Each number is 128 + 32 x the weight over the matrix's rms, rounded and kept within 0 to 255. Layers, rows and columns count from 0. Numbers have three digits each.

# layer 4 MLP down, 160x640, rms 0.0901, rows 51-159, columns 384-511
113022111119063083062068151096132156123105093109093124104128084039150146123087139090107113177122098157153112158084095121114079164155100084115155104124139133219135137120150116104081137080136130095141111169121144061137142179107076173179120099123075083184074106128174086149140160161152176140133113137124136132194116127151137143138134168027164168131114085120107142136117103123109090144141
115047089083115194105172157077141113139081088111221180053118095167169070216156078104098153136099093159110159140134125089047159146137119068154116114123084170099143117107184132119169185174109103112122087124146078092095181036114160098108181150117156091078099089136089119170151115109161138154127147098178135152149141125096087189129113104097176119132105107096128136107163117165192129127148
169075119173124125171139122118151118159176157102164137107177128170137093103147141077121140096138105098127132103083098167100152182096061145121108152177122200168130144151099130111144113143220115054148114058112093139140094103079136101114134142105126182201174135099163108179160195130135117072148096123119126149137096115179102151189150113115079161116110109090133114131088143134152146108162
085160163139097126112107144125131161190069140088127092111126208146097114130087115117173108169143065083155187103111122132220181084081107167104126134152169170090118123064123127174169081111090100183135158207135106110154161089164120112145113131170165130077119108095142108161163118183145115078108179118126119101172102123178116114109118214126065081144114093127120140109170133135087115137060
099141124041121156078199127137141088099104176158117080169136150139190129072097119141142144133167125107097098125130118120077124125144096122144105149104191052211107109139118139118132129156101069059116148080131125068180132094038127130120165111122147159064071154175113187090160047176120116070140075138150125111092125106174128108100140084080085100180147133080131143115126131137136089124094
168157110149130097150120149129151147107109090135092148137117091152096095129174150118106120129112116185127140098167091153204138175100117143130134117130150130125101144128148150101132137113134136118161150154140081144136125062174105143130127162164143078118170105118029157085162109083118125145106072143143112095092189157133154138092111182183084133083099099139119121114091081156140119152102
110205088188155141019128111104161129100079114136121152110166102094185096176094164160161106147074153062172101121048167072043106093169096171133116159100087100090093143119116112212128135159130184127108168153139220137198103129146064103123129161139212092134109141106092076152151102104116122136120061144089132133141108114151139110083124187141138134100099128174174153096116069110041174163188
136179119095141177138093124176116127133197153124117093152176103125071206053071075091119077138116155138079165130117152163172117137125088131047140193148160110128117127147136134129136087099157150056117102128090168126142097110129057153111119160059108124127081114149191076164087064096153061149176160138162114106114109114102116137164085140140143151101125088081156169157115144110144160111120
084105084105140105067105112172104193110136089079089118141140122156155146131069085111137105136119175137142091116093100087136125124096099134073104154110120083153176097145101121109041139081077128141082126149124085125168153137099145203125119137096101126191118123097211128099096111131116174160173109133123171158148081127095129158110037098189095158141161153158098152158124145099084102138128
194038118123138118129129134216154175165149117114091121178118144158118114078107143113167109073094088147146076137160149162118078126101117131091129143127135127127150197149149102130129125139078143129061115074143163188108077079088092100171143117100123089082151079073122183173102099070101092098161172172143109022060127135150118125144132165144135134110146098087105104118146112120099088098063
141107094178104090170152111136100049123093132093105217104165160080077163111096118108168133119130164138067101086118113098133119209104150095126111183127181140150143094102138143136050110122079138082112140122080145149099124116221127155141160115103092133075153147174071162091152086190038119136068090129131048130111169131067173117127133184175131164122107150092120137162151100136132146184091
119208128080104169122137149147147131109086132095091060135163144097117160169123141102164154112148099148147149134143100115123066062185137122174112107088077076134140167167097176142149177095084163107165113079174141126089170096067151082135114129151117108083118125092087170118115089092111125111118164109145087156123111082090147150135140138107210095142100095102137093158152112159123152119148
103078131096181128219114115143151121112157144199193142105050147147105091139139112111151145105142089129071058138107093047138161137115131116102096064235193125173111140108151100121112150169094131123171089113186108145105140129084144121115117154122105047119105159095087152068084148166145088196130101155102116157144206142111130096153111172161076188112129100183190165119116102134121098085093
110110083129168135077184114109108206170118134087131056107116108122149117103143099115058157041105132096030103178097118086116142099132129142155116157106161102106215102108111121164034146107152079187136113108137176117175090115089125088100161146132182214097114211140120114168084121118143119135117116168098133197140107111105154184143081110126143111141159079161123133106172141077162083057117
125125189172118125115134198155183168000108198118118160147212096116189119144159163174173162144178165175130120168191129144124108177110110171141152184064184137084110123168132161147178204139190189147180138145193127129148165140101136171110037158135153194138138137162159161130160115135091115186154211170119139143166142146166159178160141160160113175190153159211176176168204138180009203124151
144162132150105133101129131087104142136123169123106142116098168128144118092167123088091077110038192123133121136103084159154127152117145080155123100108158101200140145116149075076177104215156145125094114087159167099186119112113144176130092130098124085173100116085148130080112153135150138106126168110151137109124164154144156098049135218167136138121147129084118110123211147161152184151141
151093114159109126129111136132149168113099136104142087118144151114135121126083137139118137132121126132120136112109104170123148117168153187117109115112052093159065143068129124127120133115135119141142148135109223133138091134059113115132104140131093182167105138103115133137180089182084111060181135138122132134153167111178122107125151093141163058137151123165128138134138150143119109144133
052063114143097136152139173148126151112147149162118089157183156089128174211095146167156164175191142087114103072080169161068129070174145099146048120123110170085138120138083137106081149100149151046106130095088098170077143128038175084141116110115144143142117116103088147139151096096130101072095120165123154113088159123121140132125176070120116136102100133140118096173162183159108110070182
154220085131109122137065105156114136132155179087131122058117181119104137128101139191126111125164144189131158131147136089167102079141079142084107120081152087161126207148077168171127148135163112102101133087107116143117152176129136154138133122129123153110154137117153158163166113134127134153136115112165170115120064104152122177131112124142168159085108112128118086155177159121132124116127
110119082088104194121117134036092133114113143163120153119070054148099137152123128132143158157118046127129089124133136140110162153119157076124104104168160115128164154154094164109105131162160115125188175145128149139183119173090128169072132108120143124159089116097110206165149085109170191124097124127096090139096165146141124127115131054094127099118068084213120133093115117100119118147103
082105140099148104080128118160137120099130087116126082127144090150092110128082131070166096112123114130148103135170115147190105141165110109129140091145109094192169119173138143157163154131127166127104135102125179134132124098087115111134087128154079129079145158228191106131192121109115098161141137156148145178079157146165107162053140096168140138071099108074100130120150115190133107096127
175126154106113180133135120143156122129053167181162082089115138150147110107133220122118146157169143134184119140178131116143143171146093090099077148155124107109111154132108122094140176112143118139083160130134096151141139172145096084120126156126092109178161144127124144123150139131123086168129099143133086039104163087155138146138139072120167125092112132133098132109097192119153132099142
169143091108163156109118153152116097136096088159152132121146111141090143151112133147129116149086206059059067138111110131150170094207116139127076153129067161151109175113109147120192173096139160100177174132104114134164128124122148106124115109112115070083128112076098171107115158087190158174105091099135143090118186101133160112142125094089110130095178134145155044156098173097063080136068
134147118133103130168102103120086066090127165037201161147114079126104122146139101154140080171122098183134103143121082221122129098101125154111151097076220162144128126113115127091126150117092134131116142119130128139108173105079138096072089083135119082133116063105092133140174110179114144166132109130121123140136109137153176114151162129134126085150148100122107132109139131166111114113102
128201180068094099119129138083113089104102114160161105116134119121177120131121142244102190189130119132094148117088121129191196123120146076102096130094144105111103160105093128079135121104137117130079128131145153156112213138102122120128108097125093171156120098125129148131087130119156144087136137118125151115144150088158092088115138127136159029090091142142116153107063077130141139116106
137119105149101150141175123139117092093146121137081141131135106104109126127086164164149137225137076128129123127146122127167089131120125110122134091085095129105079143105086150124174108145160131082091164173101142116064122048129078152107109133105139087168150127169101174136143098125106104092143160076136127122087124125116152120174113101130155134108182102143109146169131135104130071110121
100157075157086084179152126124133043140137143159111094129087113077144074120107102150100103165197090159183127103114142068131100130104136104097120095188136130151127124082101148103054130094076140073157160127108113135157114108086061063104127141152104142132120183118169170161162108122133131106155125114101179114109096123137147113149096134095091081136109123077111128058110155097117075129183
098116115117164131104143103116132131076106129156139095124145110099086078182129118100182142124135116034117125147112100082128098176122082154107139063149129078088137131092141129105171158113143131138110113195132144146161131106097097098163094145132092097109171188163175109099132097165119068094098105131192141190126142129154135135106137084149131100093121166119115097122143176118108085111141
140055181121109102172076183150104134090103114077147126122156158112088145098136177193128072117084095086129068126111139079137102093139092129137145131111153139162153141072127129104132096134096058162135126138152146111155105138231113102132091124124142130139150092090124138164125159159084234068110183154171124119155143109154084108080138188068179099119167133069124120169093141133147153113123
082188144093142133170087103121128148184110096125158168152148152159139110145115137194158133149104111100083166118133144146126134069111084131115116141143123146158107189192095099123138153094121128118144099110114102128104159098183155103147130090128177107169121137104150127118183103079131075109136124079128121141184148116139142190156079171132150147198113129144152120076126112155148102121044
069085133117131105129175154025161075124073106095150121181132119124127155087110096134192103137109155087106045146123139104142112163177120104133084099109120127119146147129196129105068087108084138039158147094118088142162157110188171152124116067128102062165142124111074120187092151200076183115125175123180121191142090128098185087129129148098122108135102119189199130141171140138141120113135
208104121111134099145127100157154098129184132117130131159092137152116045157150116114141126122109092096124117126107155164139161143138145095115164183153082102114128089122178088159192082135139176133120135160132148114140203151107157165121116113148128078128146173120129152169149089080181130129133139129075114202138109126161097119126106068106115107136116145152148139086141151116105124202179
234184166213130132151143119149107102129135157158115132124141111108081127107118089167207028128133177122146158144171081152067175069097185079163170056206142133151150089112131154127150133186158123112100152188082169106058051168068049168141159195129122194130181103183144127104138082150094056052165132136111064156124111167121099078140126109197149155070124132116108142125077096121125163067102
120106139069128139173109129087075127114124143145154073107166075088182085079140116137155102118101130151152104117146136112123137104142070145119137136099081159119093137141148134169124118128122168075099108204109138119158156121160076117131086112144180109133092077142149111143105111207156145086155193138106115147109057071118117083107105167123139143147094160185099158092125108118155117154129
153147127137136100093136142115126095124134127163085098155071133135164116097121149087112110137106127096128126131122074194120187138145180207136124132083157111096118101138128115127059067107142110110155177167119119107114089116149136088151151104145090095174143072044111121108179133146090114160096165145162117111126106173111104144096039150149145091187166156107124157082098104157128123156096
138043150151128170073152144097099114149149130079090104176151165107089133106143174119155145139122152093106116182147129140124100066086185146091135132116134152106120057138146115069126100115171135162137115152110139148095086095185130120127127123134105130153113108131181066121094119065088122165126088112169113097151168171116178122111182130082115079157104159138101117139138107120132173167119
125093062131129134179167117148135200166150116170166115151136162071128072126181196154099161160125069135114119143143105143171123119173106095106107111093071133201122131144143095112126117130143144146096115169038147136089169153099091129121138130121163205172138123059148060161096134122132174116126070133171155113096103121150115147150143126157133154144141163163142075077096140155134140181108
090100070111124058119101113198129122137154112172184123203141106144165100095121178143163119170166124134139118135112171118121146127141093082120101088148119081143073113163173073179128069083091111157098143121122121106093170134075075138150143150137079111116072167139049065148128154064098131116177062097117107155173105139100136138104153161140152061154076146155104146063130116114116123118124
166132128108120122113148129156076117086187158163172115111118159067121128144117154174104108166162137186128128162137142127104196093093195178141105120208067116144164083103097167186121108099113124109128156230065140095124156121067131132117134143145099144145155065087109145167058094085120215089105084142120092152102068062132156142113125139060140054126083109136111122129120114132121120138159
154137109127162114155166163038105090110131108128176155083138152098072117152124053068119098198155112146040155147150112192103155163132106158119106100095075121106107156147127083157159118146118154121077107130083115166125192151108171120137099150093077144138098117118097104147056128137148103148092103128125079113167126100134093090175114101112104106145125108177119108113140110147128108125139
124126096102121167125140102158112115125151130053095107149124211110149129183115152106095082111168132092142108138120181106078164163162122099140144106105113098116127177158086080103128156104126144116113153167076084121148133169136074154143100128119135069134074086177101116132158163173121104090130127116185177068102128102121156136067111141075123130174146148114135125148114131139091164223081
096035121093114161141093084116126065141080153143158132133103116128085155098112160163251142078133100115130083098090112168077103150151085133209123202056126114109174217166165102127139092168146137154104155102070123170107150098172134096163107131072088105173125170085082139092197137142100109175154177141123197177118163103097158090151105156070183120162141119133152109146083158146108163183175
109119122150102054171097137198123090155158130138089071141117086138128079171142105132143134068035130104149092117126081152139102109126052089106125158144089135154110114100151124099160118158101150119193127098101142074073145103197124114124149152152156143014093121051181152191119091181176146184101155131146112115112124152155120113076110170138138076113124091136149082140156143119146120117145
179126151106153062099171110091099090105114151151169134122070067113072117116101100166150152141113139137134103110129125113178138155137101189052121133139189179123112147137087112084185134193123129190141097155072140120170126092184121126153148120156121183140086119146146162186065152172130164100107154113202111106115151083077112110108129209059167139149090185132077134110110156124133176131132
081070131155140122112072127170141157088092091121148141086135144174157126064124116132097069152129100129110109123093160176112177166112079156131095135174040152141086217126146092153148097115132156149151129101151051134099122112166118114132113103139114132122105172062103074182131167117122107120129175135107161138103161147120106133163116075089098136146138120158162136113138164090128106153110
136128111140057124174136147103102138126122154094091083062135088158127145135117128129158139128110121157119121105162098129159105123166193070152137108190108122088119126115148146060088177120094113111117151120087073132142140131134126127147086147151109187073080088127125101088088157122125142149118171128152138113099110124131193152067103141109100123125133138107129131156165048143127172120148
082078102094084098131110134134101147101092149126186099164140120140106137130105082104122084136122123133105112115100080079138120064081134121179121125091129109135127112122063148082110155138124063150086169101081111086102126157042155111126094135087110222139119090110071116168106151133197171076152123128123150093145113179127088102104111145119126129120158103065115088146091140158109134108136
116067116075129094087172100131118133098144132110135122108110049096129115088060153115116139114103147135078153145134238171160120202192145044113018107086120073131091106131090136163161142116120111080128125133091161104159146153098150090118111133143135253083113132102145071101088131109096146128130147114129082107092144118127139166195090123136147142079169108103142147118142105130133106101125
153143096051134123166138105111098151133148098141149145155119090115142177151131133123145131081098186159109135130145097153148136148152142096201178199124115081160093133126130130128086170120167129146122135066155072152161100116123134057107115142160103149105122132131103123146128089128094108145102160071124130151137152101099119112087139157116162100110109134098121168140101185101118126164146
072158092117147113170155118146154112150116095174116141129127097124158116131122104148066124127162090157062121153132148136101118123115119089090161168143139111168106096156122115119118124153171118098069123160105124124111158107118133148124102139144095148125118140098118135143066139085137085155137026133164133146111122108178107139080088127164128181127127139128164127082084057134128114144103
144174081109118112058129097140098148114091169199053142118131117143100162175165121174102101072153123118157168118070180191095109081108092124130164105082081148121098060132154130103125198132119161138140153120142179099114112090153104078151138107112149102235115109081149064134096088080117141124129133147119150089118180164116138146079116109126123145097167105142115114134154122127155162087077
085161140155115093127131155125103158100125128172142087136119127129115132148141165124116129111137109144092159152130134126156128114133090136163158156052160134180161137091176126104106183169165105112157145128137200117163096047117145143111105068141160133117081119082123187098090096154111129156125134172110134139124121147154122155158156090083135033132154093105156149099150099135168140125161
118117101092098145093125098137185126095049106133146124161103179129121096200102090129216080173111091071154138149165124104180097158133085063127134105100135156078082129182099106078103136118095141137193104119107107092109132088139096136131113136136081110149180118115104083106125122192138096151146150046094062111061084115140190076133128126096143171093109093129133095139108074147051168169134
085167159057163145099127156142148149135162121182103151156112128132153113099170056096092145135087109170112105094099120193077132108098170147148181138072130097187171149131167121124090128103139113201082144145120056108109073145146156087130152130155100112136179125119175169165099161099114104128134103128137077131123153111085136170124135198145123188099105169060110146142171091100144088076096
113124145082167169104092136111145152156145182255100144138101141176135155123100079155157119148120121106151087134147146161133095083144125081133080112108118104122152119106097115136070190150116098150079132151140176121117133120119116172119143088114136054121066173121165153115080163095122188108122148140134139115095141160089085197089110113136184118145129091095119129134104123101169074183125
143115124128140158090135125116128096106172097113065149055081160080102166126113119157116172146118103149063121106100093140124139119090074184151130172170138163113129128155096128107189152167186102105188128141041104129123093149094084122128121134138128077200086084073161064153131119120168052117159163097137091083113096142185145115116117102070100129109172069186145121103083100131080142100136
185143137131149094185083094129089123023128153107145127178130173115079122126145134124110128130128116162080150059181066127101123167133115124165114101133121162062123115113106148133161102136135110159100058151140119104108099144172153144087066106109182144163116100122124111155105079131099129056144129135107158132133042088094119121112131108136071110107138116144134126170090093197087112077137
165090159196170134114122163109130134171209188136165164080138198186062188150139210177056069131144125146066142117049153151131154142144146166158142149137139114146150159126162109126095120076057117194156131113167121128191138127110190132109141141128107142119096143121149182097141205109149141086080167163096162132224181106183122135144128184151173121148164144102130117114140125118147142141066
180118146131107114132179171100142182098124129094055137141128070100086139136095151145134148108100148084142108123153075135065089105071128140121097161147099125137121130125112139057087114136145118131108087154123101112177104135096111115114130108094121129123220080128157091184168092047135136170103037119116107100123135160111137163089161191099128121118130177098114124150139148122115112174100
136115167193122110186056133120125132174091146168144048093117128175184128190124134130143126133173165140117163149087150059073059055125157113116120149111140061113125120097122142162138157125119134104117189118125124110141155127148118102100126166121069104175184111149146145100112059164139205132060112163157134113111125075132089151116135197088126126127095143170117110113093095130149091128145
140165124140109097138127068092086165183106118136079133115139114080157125104134128104141135157094099148179080158130107037152113158147102149069108124139142165081139139177073130151150067131107143162147159109124154146113127114107047142134127133165164099109126113088157097132120144155115037133089174094061152120084107108128149163137144196117162157098162079149086112116137129166165121158109
066112132175115133130093140097109150120062102204116144201148088158147103144136086083158145145162157110136123176084102107118104118158145119150126130102109114127091243161087130119132107095087179125158138062189118102167158084125151088145109138142141128141125094145158143156141155066118135203174105141128092190136105151103104092146149092155135139102149111107146120110127149147109099142156
131094145109160141133130076155167128056110079069092127145120098132166093130170123154133122135139090064064171138134182152147141089153135170151138107152145167122071154151152138140157126135095065116093096154123145151164073096162117148078094098121194212131161159073134177108096103147150131071070141127148136089167085100163137158132153131184056163145187139144111105136132033148080145090119
135124176145112195122200091131104066130128086063151083124138110099139157085153113090125143150094156116109123166122157085152137100145118122128113138160100122129147099094165129165161134121086090092146133136159143134141110149089212131159147151120101074067162120098143130115077090146083115106125054130129146109159137100099134103077095131154133187134116109174105127130108098119126118117203
107107180119094164076115097134151167115131139125108141090109163130178116142112152214143218115148068071116161111091081186135100073097088082107146181171110174138128149144152115008103163099191134146112143139142116131116133144099105125153106167148120000171107122113114167096097118061126149107192087064127149141064129124181135163145100101109082093170097103136116116089159180085075125133106
137167078058099191042143102094142138112117097106121144160096110137197123077117102214147138120125091139142166132154076079054075125134115131166125151150133112116146187151196151150162181106154098131099127111167139108156105243122136095144129142099153104169172119095166091161087118116192164145107132140094124131113149116158122156066124053102082112127179101170142164061117123092091037114095
173152180106069112191127105094130122160087075093112128128113041146147054157055109092120101084079185104106152147131113133118092166136059105160149175079148201071152159139105152128057095144159161143120170154156249145094136050096110111131171149130052064127134084130138158046095117127121110180093108107073163117066050121123201181129101098217064075073095125142098086092153098037195047141088
099142108115140171221118173106131130090111122061161157133129059146166142098115124158056130142143179148109137130150143137119134078138113121142119140086133153110120102170154146101143070126171136159134191141161125077141185103200139162157102128140179214142091139145133150092095144102114144121091148107062099133126055146157112143121174048121128191154125030146158147093136170116105137169129
096222137124118117094134125107104115162089143095137111155149118176072142146122136107159116120139177093121087131117107099170083105099126073107137133164095157111126115142135089078156150167171103107112078153054161162131115133153141177113141131141132189104174092160147102122144130080095116096134138097118114121100131143117080132135095100145132108132143142172122125125140100139142114073191
115150066114183121196067142086126131082109159150141150105120162147154128149128130116149174152108140156156146122112145088108115162097152153110173166070140162138062141135149116159075175089117147112117128122168124141103074154134168131131096127120114081159094124134102157120070126130102150190152121115130098107146136155154119140099143129135120187157057165162154084143118205141126108131149
098153095147167212147089179058109163131102131129133089156149116083067165103117134149164112114055093129098116104134092087125077163151190132162158095131136101095055090142090078107156084159105122135073066161144106081127097165130142122108155121102134127123132128128101191115121150107111061100135144116069126100086114130155098163080138151196129142110122177161143135111148062109139131106076
137083107157134117112112138141128083159088149151091133098122203086097138076144130149128136143195147199104166074128113094163172101121150105126164188112120069132104155109139093123075223107156171191136070150187144046104155140190129176142134145123133136136138138135060108117105153146107173106102110128184127159115126095125118129121120141137117162129152126138146152114076105126106132129074
146087104148074138110112118118201135147098136157089161079153090147118059136159144160140158082099119164104156158137099119112067105120129178127147156144179143089081111117142139128063150041151105161124049097146160143123097150131127100112139138143075131164108179103108224083146091147154147073127131130122144100119129120183084183102144110100180145048056154126109098156193165139165132119153
053170108092139119120074158149134148111223153087130075147139096119155181122122031112095117081126132123156143135122133087185135124077141136097115110142077140155146106155116114105133120112111181148172093185158082125120090170178106137113127114154165176137084116117084112129081149160139112131143077150077124111127132154086109091073119129128098087111142087183082138081071117171115140124147
162121190105126119157074136170145168138097104123165148133118083140085112137172120118117107104121146051118106149168075120178085101069142168128133184112186105207111174098118114130132112082155111158142048138067188167098088138165126084124124156103114105152080070079216113120145053120080103128112119131155124099147151119132141158128147171080160133194112164121167133140144106099112127117110
163186106152120094155086151148126168055132144129113098091142131104081138107133149141080154147083086094168081166146095114151081114123094140115179104061123114088112052068088109164162102097134135113098078158134146096094129141115159129203065147086106102141136133147166119127178072149142104115103120210103129173141136146146157111140044095181115078130150106155112098099145072183040070116062
145132160142119060159098123122151076153254122133132121085079102136104139142168072141112146110093147158103166136145063144130135144092146109202084128148116126093132133153100111144126054133116101152161110184124169112082128126070126097110126096099146140146106167097177150151094112177113189117164090108132112129133120136104121128118093156171106163127120081135109095118091108106124148074129
143129105117160098124121113172095134144139140155075087132104070134060147215059100128064117135139136201130123099129157144157140115092079138099096153160171101123182199154092143097158142112109138142190167144120124123169134166160145156181159144109142114139166113151129130132143131123100133150103149113141130104137057154109136107193139060145068167073134133138117141120156172113169115104085
133116140105122096099175094106162147139150142148125066114120154128140106091155154167111133090109154069111114128137138170148121185082122093101164158174068153135119109081175127073112198133091157201131090114062083126135082143041107108127156105135164094146121092144085122132128147032126130149105143131150158121162135096125161130133184111167150114122170143139103125111137114140136106179094
134101135132150178019177091130121137073175130143111151132161132130088096120156108176137121131081113096122099121114084148066136107120160127164140133119063160164077123111085084185088161137144095109107134138137105130142087107066108123095075122114117095125097134120145102143094150177115106102120137118073115149094091131146044140063119052121082145116066136103133117132149109138087127143112
061053079146198113182135102090107139111141086085125149083118109196124087143091145084152181146101101100113132153120144165090132133148167162124131164142086137156075045154110086106162180099108107166085092145137180148158106139054141126117107102189111142092107104140144123103184096145139078099123061148145161103085162085115099161136119107164107151188068175122135131164177138068085081143111
149173091147134136108132146105124102136131078182131083167174185127137136074145110155102202120085135115182110120140098158093097117152141118089114110117141096120136163174151126072121120095131087161142125117186063110111075113078124078122117130093112145133120113115160132139139106109068155130115197103124143152127095099117086124113089136154140124178107114089133108102090127147120159125096
064165103072145107066112114178088145130129145074110134117136113120137122157102127044127119148210172175107124092162195131125162193060105116145105103151172036123173175144135101117143112124120107161109191132144113139160160135178148141132158141117120096118133180113077119107158158113162123106095122094138088104126146125147128130131108114083121061163137105122087118166138120135144176132088
156157132140144133099180138141050106141149086152148152178125133145156128094114179118133116102157138165159092192159103132118096062110118070168120091145101126120143058127123158118166071132145038158112124170109117134157111068142098154094141106167151145138140175124213076141175143075149071072181150102096135123084143201156062138153115094148078148075125122079123111159079141138141105101123
130145154152035094093116154095145154134136126092152087186107136169168069099140123130174137131105093115000134126096076131157156119123160183032116116138164156090100180106160150123207105165169092118155171139127138122125146151100115102168153122136097043113121128116141082147126087135096096110145131113141189170163104180117126103109128091111097127096171109125127136126124083141131129156140
140129076155107088076148110088097089081094117169095109127078107155146083153184058135145157127062064092126100126136099062083101181077180162103153118163174132111112127105170145138251143125169172109186101170112179134148091121119107160209077093101129165127141076164148120147113153156151119152146133126146100138156081163108158136138122142099162157120207135113166126098131136165079117081162
109182119141097144167122127201117139154188150131122138165136189157129110136109135093111152218146132058169144124166093146105128155102157207141107059186187089137156086140173154107134113082113114162119135115104181143042117149110107119092135147096108138066146140131183108161098103145129138155164115080138100159174115088146151162106089099135156161172127109172158108103140091099148126065148
132141115134176123143144122096119105142120095082098119119082127133146114099112140146159134102126142125145071110081073193091159191174124134186127070140187086149130127094116165100134135110171099100134149121098124165100091147094153120091109129160128102095100183143147131143122093153104120120128103139170090136135107083120060084120164150144092127097119174172145117079063122189131141134114
110149124151077178115051095072142086083124117157206152052123097108118091162181173092108106138113091137159094079124129142147120238085090140173112044078102153112113162142132107163087145122126118198120097128166090089062080197168149101142085147133122156188115142126150081144200146146142073124119157132119041074081086141139141123092120184191141105130129149074112080067073108139095096111069
097157183126065113081128146152129112126148151102123098075134147110130125088117177153130143149168126148121186130177129158150153255135127090119095108134138125154146166097095127139085145127165153108153181113161132111139122187156147092127154101130129074133081171141139149134148145224107141134128202153134148123132138127115135092160093124113195120114131116092101125124126126109107123123178
118147075184141109217138092123074129088183122123116094136120120123097112135102110072142146128127154139119117124127134124116148108125153110187111189143118107126096174101151122116170153118089108124124126119152138135099138110087101159089119091134135112176179136188099186162120192130116165103139126107143125176129120132170143084117058116114147091135157131212151158122073140096135213126140
162124092155144101109105137092134149110164145090127136162094104100156131196111084140178089157151162074088138139110091127129132074145128127108116149233133135100072092141149126081193143145185123145157107170142185123150098124156082159116088172166125141099143157115128169163087135109133116139166122104152204151178103150077071094117130113111058078091089120141122070115202131135105166122112
053095179123110124079087103121176118113108093109058102174163103118159157028168112130108127102188130090123118097114105090141158142031123080130173061135131120129122118083133101076074153095138195109090131121103125146132102096147138120130103135132130195098090128099170121134102125140107103161119112132169140110132149111178135128035082062146108072165109147133142103098088131126106113116130
121146188142158113051067151195140105057088161105107115185127080176130122113134142146082090106144166099219126128118144133124143111101142065121158063115081165140058099171114105148101147188198127112101095193101167079120127168092157170107077122126172170080170125081098124034047089125167126119107131110191103089123108131134129126106121143138114058133110094105116101095132146136094154108040
148131122166148149106077066146098170156132115140148216127109126149145122158122160129092114060162068170164082078142063138109221139082097093099119179132155106102135109167118095198175209172125132089111169088099087133095113153116097127146100139086115189111123203161143126102143130108101151112105155096142107101149133095203097131107139129154125170130146160143142119081115125099101113170170
194130128118102141083153140130116132114142120172131149100141160135107088141095155179125147124126102114138123128183067099195165123102072151106132111141125109146143111130116108101158143139131088167138123074117135082087123182209126090134094171154129124118179084123095128146142185140154167148106156097172128149115103092185148079150123127163126122084153135080107098125155133168088146100090
072157156131129116174089106122145138143191122068166087156132119144155117101127134137122069104109176184167139084130137136193164121192116140169112140128100133154113077125147085106137066150088140079137161166155120113114159107083173182102127079135146151073147125078080151158116133156190172079111096169139148161155095076113155106138171088154117109073121145106159162106147118105133119115134
108170080139133108076117145113091127155108095096160089199146201129131182106122140132106126138091154146118125125116168131114116177079097118158085091117150100104086094075151139074118146096107105149089184159162040122191174160136148098106159152133155191090129125114091178125134147099141089119125146108069139128106105118179134062139135151073106115113073141176095118099151131145130131138187
135064164130146098116139117107114114113120108110065113106114068080157119129147130151073151118118159155157096143159104109104154167049176121106085191188179115148123120126141135170139203061182156091165240195126125091092187166133159148155115080128152171094095150159119123151088132079127106164059130145160061120131152123175087175131060145165097096196129130148107116135103143095099090216156
158127113091114108118145116162138137162112130129141080081133135139094160086118147152132127136144141096087069089171120162154137111125165067114184091124091136062142132110107117108122042111163132080114103151104123147171141149186111137118140147194134145162114137147124150139079140158078098164141150154116124147131125082118078087171154176170135162085130110124139148114163098142120160180074
172097176133149081057161141116131195143150166151117142056130083182085108108152168147117150129104113114106147157171112145137146125117157101109113177122153108130138079085087120141159163123087132101122071126155072084103127180138140128107138116212136108102156107140188160117171135116160173185195165148157152103110107130109103109099095179103120149130126152084155149135156109079141155137138
125206122112178138121105122160145105132135168121145103130140111141129166190142105140157190156200117134119133131125157191052168150095105097086132095087165101164138131141186136170243181102117180110111197121188127157143159156192138129094148123122096197097150139167169161131111141118158100136081133109106101076155154084073106106153082094090123185147155146155157131136167159131145117101122
148106107114100129235100133130135069111126153136202123184146105128078108137130123082159102110108118157079108122150152168168102103125143173117068217173120155070130071132154091130173071075169083106137123105154124115114126092149103137127132144131075160097138080118124055131171104105119172143141155120109138087080074136098122112124064166108144188149127126144093115141133106107115184093180
140082160115148065156094141165134144163104137139107098134133136119149100168141105152118114080204110118121149126132162161059100111128152071119122199085171128135099100047155118125147111134114124141081146148124068215144188136071135087119142119088116200106134115146095136072136116096171161110116065101114080114038089085074059096107104202138170121096122116121118101112087132119115120177117
142154073158061125165115189178070141121128080162153124128113153066111149141133163110103156109122064107138147121076100159163150115160117104141138084139109097124091095112121141147121094182098117092125106128087071157152112140120118116109116122100064104153142084120097090171118125140117103122115126177096046159112114136104141128119128165113143084118091202114138106113106145107186115107161
088096111127087062127144130123086168156129106102154146118140147106126149094113173081122119151130085161080135094175153046148160149110163084083091115156094129138124135083180117162106186163039105132179166129150154123202206131105192138138163059111089132101163163065048136090156176113155072114166143149146115161153126185061142111166089036129143107127170116111183138112086181104129077164111
045125153154075094138147187137162121134099130165116156118125116111139148133100102169129187117174099150128095153181185103153096171122139153126088139178101122140127169105103138107136161130118152149156108111159097104096185135128136122133100187147122093145124158150123133133127134101152154157119121100126102129105131182104154171135125137120127140094162065064127165119080123128109111174137
083098133123098092096185111195162137109209115115079123074072149114127121112085105155099107104100141102120146188120083165092167086070107130103052161122176162132112140127110074196104091107096202107118127120123116133129099132140183109166139129132143097079172164132156163167183096147133097060101117128117155133118136133129132088147120094134123075098161100156068132107119062153099083122131
126095131120142087111163194172127146116149094204087091138079111157114165060166153104117154115175146155080142147091157164114175006106139107158171164104096106116152112145188095090122130136119121141086127129091163094068159149128164173150124155162154094085093139129172117167147161213174134148081102138159134151103094156105166148093132099117188096165099120146124145122119088076100107174111